Weights of a small transformer language model.
Training: 622M tokens, 5102 steps.
Each number is 128 + 24 x the weight over its row's rms, rounded and kept within 0 to 255. Layers, rows and columns count from 0. Numbers have three digits each. The size before them is the row's rms in percent of the matrix's.

# down: layer 8 MLP down (transposed), 1536x256, rms 0.205, rows 758-804, columns 128-191
# up: layer 8 MLP up, 1536x256, rms 0.198, rows 759-804, columns 128-191
down758 106:124127115158143114106118138104121092145156133136095076140118126110130090151141126134152127160111086170139104134070117116130158125148119140135108101155146114143092135140101121132139172172129134
up759 098:159097109219140147154112124116136141179108108134137124116144123146117153113124125122124103134137103142134155140131074158151152148073148111140103168137114141138133140120157157154120085110113138
down759 101:121130127080112073112138124172116139109130136140085136116135154114146069110145157161148115124136147139105152135114159095129128113151126128105142110117156117131114149106099126088138163158122087
up760 099:117131169149127124078130106169105142087100077145120171158171193141167161136144131118079144115163129125100107129133148142135111121120114116127136134133147106134134095126112104110058118095152107
down760 106:118157115109135132134087147143130123119130114119151092165107104121120122155101127128140124145111134162157124156155123121159115095136133127133137101091113102124157141133104137149151178154105125
up761 099:134089126114096123140119120110166138131145099193102107139160114121161147150162125076117134115105126126139194172147113157122121118124114148148153167148100137116111127154119134095135145137128150
down761 099:133111126122147163150141124132105171130117147132139141112096137149143106117156145076167107133108154134095082117130129095099124113130120132139091142096097132161135154088107119163117107109132102
up762 111:181116102164113129145119119124142156087106154110100114111129112111119148155124084165172108124133156139103097096159088125136136140115147145103112146121127152090133119112100099064108165106127125
down762 104:113152152120142167164121151101105129160117093130131166154122145162120133126098122126127157111089084113089146148103116092094108121130113123142138146147137121153119127134113145103095137151104160
up763 105:055143141094143119144109068122096091108154137100164095178164156149115120116113107148134088122139141077206158163113154123097117130098130133171119113147143121157160117162123130123200131100146113
down763 101:156102096133120139091116165131144163094082165160152102128133107144139094112136149123166136124143117081091137130155098126135148131150126118142170101141119136110104114114154133179131083144130145
up764 089:138145130123146124132087156124131114129094143132176123168095105123113126122130147118144148124153089172126151118095160172136117161141108099088086133114158097103114151153138107099143158115142120
down764 095:155126140164093172086114117149130147122129129139152100104125083148109106096161117131119104145158127160122147114138128109162119116152149133144152127172106148134117127100121116174103114111142158
up765 099:141073125119130137121152152102087144125155121126158145120127143180130134102136104137083115134150081153104150146135117084120094119133141104097146113081128135132115155089122096082133117133126112
down765 095:163177141162129129124101150137145118108118147113068146148149128128158130149154101120165130113110134106139134098144115124129134089125110152179130127206135119109142129165105138155155113112109146
up766 097:147141162175184136138151093171117096117125117108183139108103146130109117120102128113123129132160177128104127122122121097120123097144138141159105143113135152166127111134162140129148122138099139
down766 109:123131133136128113100127161123100104136094123135134158143130113115122138128114093137163127116195174114119148156152157106102140113146135089121127117092132086158142083148089165099136129188112147
up767 093:109122094144172131119139148103105098112158124123154116146138156131129096093155141126182121133147117152162138131121137136131150109142185128087102103145125148088095127089113125131139128158113115
down767 096:171157115125063154146117136114135120134146119143128109128144158099133159122098092127096103128127167145089116153156162117109150136119114118104169162144153156144149118192104102135138119116087195
up768 095:155115156108181148109142125130115141124150133139136098122162116111092084099146109122123152149116148069090113095142111116094089123072140151174120127127129153111161118137119119121132122117125124
down768 107:146108133137106133112146094132152118142117114114115139132136145109153169116141149153108110144127105115140111086180137154107171111097118138157097123150115106153139140092123088112146125156140108
up769 099:171131097119109097107151142099087145109143126081050093153168119152087123118100151162123103179168142128120113131133103131151149125143132110114090167143113104119120102104111130138135100120128113
down769 100:118130116112148137155119145145175130120144148146134084148153192106107080156120117146086162102120115148108161150109136142110097124070108116172160090140141071139121117103122120135139158149083166
up770 104:165113145129125119139105100110106131138103143171148139108101150147166154144110084103094144121124084109075122130129168123158123148156136152154157100144117106143102115100109182150146088110166163
down770 104:112139135105126144089090110135133147092203129131131092093103148092141152110121166148106114086129157102136066141159088143126119103130131105116086149150137128152135128078117083112126148161132146
up771 111:127150159127169167178120150149152114121123153106156083154173103084150103125171106123125146144175111093116140117138105152146162122124109157164102131143068069094113159101110110158129099107087122
down771 121:123136137100119140137154149090142114131182121127118099133127101133152141146148122156137140108156102160128116135122143121141176103135122088173105114112115107124166122099134121113147128134096153
up772 097:132160144119139102097128121098103113123136098118143128131081121113084105132108155159131116174159187124122127157146125160144141133159138146144154145110138156143118124143148124131143141081127124
down772 101:132119163160140156123089088110144130135143151083068156121100115105149145117134145114134076148151116125124146114092122134139138168112135116115125115116112069133166146144164156161151132135084110
up773 094:117153158110133108121110102123119061135092149150121139129143145169141146111110126120152112133127127091132065162101121116124129136117121150153141145110109105093125119136126159141119101144097144
down773 099:123112129134143114130165120141142136129118107151093150088130134117144094094156123180108121091139123126152111131128135157139154152173115155109143126126097163090135108123137139072110097102112143
up774 097:184087132150138070140150154099114131169146115126117126129151101113158180130190127073127105158125092159142091129177126116118132139123133135131095122129177157111117145130134112128152126175108100
down774 093:119142147092117145115128134167111141067115151125117145130091163130136131093126133179113101122128168112132140128115113146098101153117112120132161122107113083121140138111100146142159098095113134
up775 099:090105114152136156124118105118095120117132123138173122141111134171137065113110121105113146126099143127174129126151113113134115130127159146156139110145163085083133143127158129115175149141112159
down775 101:139132112111141167143115168107125113162111126114114124096110104141144134089127136162153117143097104108090160054133151125080139137089129132143139178128150089148115092116114130127151135082114158
up776 091:144130112163151097146118129132107137172107127099188128175096120131137151157122111121149101117149087161116160141121159184105183126118099103102135122135144124145138151117105136145089134127145097
down776 095:140119162109121086075130123119144153096135112160146108090115130111135143134156115149147146156140124092130124110121147110130132137147133147139125100141096092112186119105136110131152140148112165
up777 101:164165151123160146146157102146112141114146098068118108149141134122134164094123091090127094163150131094146117138125110140139128097132129177110129075146120151125148168134122072115068133126111127
down777 099:128117120124101137173118171152115158116142133115101080149116094161154140096094153138107182107129126149125145143153100174094152130130180077136128159112118181138162111142171110098130123121159166
up778 103:114094108143114140129116130151125112141095139149132203129170099162127115155151142142148122098129122108134084117110150125108102097153108119177110103087114137150121129166176142144145132121095107
down778 097:143125180122106134168139122164145101125147138098147122125141135123109149123137089157111154126120128072123117172126105123147177138080126112088159132141158112135162131147127119148083122130111147
up779 091:183132106114146129114145140136139111190141147156141139142143126129142100137165160121131141125108135111147138130110139193124114132108079094107155138147103135132079121134156090137135116143144143
down779 100:129104083119138075107138104147138127129131118129137106099126117139084103108092138152149124123120127120113111098113102102131162116096174157186112113076121149105072110152123134130081149152134117
up780 103:142112128115158135133124139121140121131090155148091136118192146124135064110099162115110119108131156117082083112166137136091129106115122138106130108127105105088148173155118125118147114137121103
down780 105:138125166138088129129119138100143099129135110106160156108115059145145151140165081141098160174144063120165151078116093118177147116159150127139105143133128123154101129118122132137120108103144161
up781 101:070145143105124153160109104141121113140151145121195151130166107140130101117148138151149157088124141145100119129142115141146111119131145171138143134117112151150131128165125153097118130125132112
down781 110:131104144156081108100099166127087057133135097128109121124150134088134108118133130137138192127099163163105118122135168126103144110145171139154107126077120113146118128151149159161162128149131143
up782 091:111166138076183150114140143115108119122140160142155178131143145176128105103131088153183120138180080113126105122141113139121111122127147087115161122135113150167133155155100164156142149119107145
down782 091:124090129164113117158142120107167129133112106107134139120153111122123154129106116139144129150115136141129133151096131117097152118148129150133139126078104087148121095164146106106120126116145098
up783 096:145116153157121163151162092150140151134155116101121134156120186137132117132128110085150130161121145116086153124179133111139095135118143134119108196159120077113151123139114130149131148123110151
down783 095:127134121088136130123119130138100081139159117150132160149137156101127156131137126100103118136106103157134125108090127186112142120100131128117064149132150177106133141093142087162137124105179136
up784 093:154146152107119148140112150159103110156154139159149125141116127123153120097133126149079168199106145099103085146118134121115102160128163130101094178133138115135115135128144128086082113093166118
down784 097:131109121154110085164146107144144143090104121143097105112076107110133127144123085155085126085147106117153137143119090155146100140110130156148158125159122162124137129136176096079115092146083086
up785 125:135157094099131147115131156126148077090127180118140103148138165127141139130176138159145143122152143129128169135162075151166131117157133100162163121155093144128133106113182110152167129125091120
down785 142:137168104108160165098123139119109125126155112135113101124153166133120132115143135142122121145128173112133138157175132109131156131130132116148132146118159154105089108085143144143095148110153162
up786 094:105149152114159130112155145097154111135161156146157166071122130149127129116142162155096099130140135125139165131122119121129135178179120108148109190137158107106100069116197119151158096133201123
down786 103:093154115182149122096090105130153149146121143121139095139108115109136127140139166113143169129116136134142092131115164106155167118119104110080151114128144138139164079147112114115149139094098127
up787 099:114173086112139094106138105106119122090130138139116119144152138112131105156135098161102110094110129118142099153163129169118127152130115109117126163132171122114167149107083101140102122103127156
down787 100:153118150138148103115092160124102139119157152126167130127130118158121125124158147145137117129156184108131100161125175123138121137151156129179119126141101133125134152101167115099099127106155117
up788 108:100118139135131084162106148108127149129139131159094114126120109130107152106109100139152102185089118127167145145113151109119123109092160163119137148101191120131121141105109084162124133130148152
down788 095:134122107136098093159135065117148095127112119119159135133126105135135182117130164127134146124136090127107127121119138122144132139170118094133141131096099134147157154183143150132114153147088082
up789 106:119148136124120118164122124127124106116133091180123125054113138130135127154119147129125158166155125107107131127120106127155123157115166151199123120146072087173142145116133138143170096137135095
down789 103:167153137133121095101123143145148173097105132123139112093162157137153098085117123166129144148154163102095145151142122105116139127139169126137186165076127129166151141098077112094155110155117154
up790 099:123086118108119070175149103118128134085135090167191126152125105114151120119178127150130132116141089121114143144159162089156099165147089126097169126114166108095102153171164128139143121134148131
down790 101:119123167092115151089101156161109150132092138092082063150134154161101134115112140134107179133123125137110120101163064178150098113164164112146191138148127132143132108112134108149173114120148148
up791 091:112150119150142120145112137130123152155109173145149115119132158146184119139102100104143060159128125115105138143174151162117138118103126131159112074132092132158112104101125126103177087105098129
down791 096:145141123149097121125134130159151157109144138152125130160128129121098124084117166153104161146112088116125118162118119142117102106186139137157119105114154146122160144166104098155141118118103111
up792 102:159179130129110102117150168135121167109086137133116119124134122136086166123139120121162154100143141140103076125147075153145111160167129157076148091139186138098147129178133077133129112165117120
down792 099:105132101122147131179143100107112096173128109157130116154118109127121109123137112125111120112111130094158121148096128126156143129110148095146074174117084142155114087117111140161145185104120162
up793 102:126157150136106120197152127144090128140122133113132105157145116074102105084142112132146168174097111106104161156096138103114187159111119161081121102153105130133162110155114186133137098139116120
down793 103:113156140103116167076129117119143143129124143136135148129104063155135142155120153102121152147095109111117109150128113096146119162123132134174143152120137147153103119120140137126127137064103119
up794 099:151120206073112134132142129121151121120097131167131182145112113149159123150158141164142094119128154157105158100136088137174112154118087111135156105158164116159077120144119122114152125092129124
down794 088:100166091169136113126140135129069101111183120107139137116127151143108122117121165142101150141118160079136089103144176110146115086123152083137122121111151171102139190104159144119078128096118109
up795 102:156119151139126145122150158148111102120091142133164116129146106120176110092126136157124095101122139158071116136118145056147084083161125105093127130162133124118105148127125132131092100137124089
down795 096:138122122155110134116103106121132115078097138091095131140133093121106121157110135141130120138185173160171147115126130163126127172103144145137105094165123138140135095140120120148125121115125137
up796 095:127147146124160128146109140144147095128145134147137097110140165112160156095141157164124116125114119169118169136159139170139123138148084109131137120103097201119110155121139135113112155128125115
down796 089:145129103154091070153146106136151152135150177173135141137125096117095147167147104107130101161148126149150090101124141115135166125130116131129126124147122061136169102144165165116126129115116109
up797 098:142113134102104106108111152105108086158140127150103148143147166138097121101132206182156140139112104160114145096153114153079106130125145119081082113092129140110155129132145106131110143147103128
down797 097:152154131154146172124130111186114181115142123115129112152096141129112090115128071096104142084130124129113146136163140138134167121150117113113147116114129088165101145131112160111149118121112085
up798 098:087088125102128120138146174140148154113112107120134114119183139153113135102136102126132149066114091115092113093130152171112114094103111149091127103099115123171164119141118150170183124170135093
down798 108:097138124149135119124130060101111117138138141119138131125104137110164157154144144104118122161174159132104139140097093128138091069126161151109186141131145090117173133136158117084119070113146133
up799 096:145126143118138161130121142110123116109144132122101147162127142146088100139136126095127147130162131099115154111183102114106084110120193160168118147155147100123122143105117130148115118126132138
down799 088:114145135085168088084110141126171126130136130117174099126116129133124105131077122164118087156106136107158067141115149153133137122106081156102121124098135137133149135163165121119119132125093102
up800 104:166113134151155147137135130166173165120153146115142098063102116143143101077095118105129135141120065146087146131138090159091113088136140146120102128099104147135118176181152157146104150124136143
down800 091:117122109067124095139089129087135082148106139144117133193090150128115160140143104176111122138101149101128156150135143130137075162110150144117122103138171098099111112126113129141099128125110151
up801 099:153123116095122137146096150137145134106120126081098116127109170157128111132111107078123159115106120147085120133099131093115141134114118180180105150148158059110128146081105158128112119103142157
down801 097:146139160103127107147175107115124132142132140142139130133123147127122121165174149168139145106147126170146119113107151153135103127161119085125110121166153154115139097131165107137104130139159137
up802 101:149134132112124108135117126134125150183146160137130108154141149129161136114136100146132160172113153115092115133098102127063134095113135142102087074140142081130128143091120180116156111130124074
down802 111:119122081145108134105128167133085124088131152119095083080160108138121106116110091138118127161104162114126139098106141109124109131126154058122141144107158122082116133096089075128153147153142130
up803 090:090128125126092127077143105143125146112128085112116129096105137169135138110101168156132105159147157119115134114123102112107140119195092109110112127081113130075096091126144137137130154108141125
down803 105:135168133108128080123118144112082160126151181104132126160111106100145149091120108110137104148156112181123113162130102116146127169096150094125139129156112113139115117107140112139135105110108151
up804 085:155153131119147135146153145109093159165120125113126118142111122177117156106117102135138094112134159118154111129145148143143140139168152091122139109130165133094114113119120060138155161185138100
down804 091:096135115156135111094144064138125130120151141156106164102107137106103121124137131141139115146098084125097110130143130125117130093118136152139111110131130096162141079110133150134168150100134135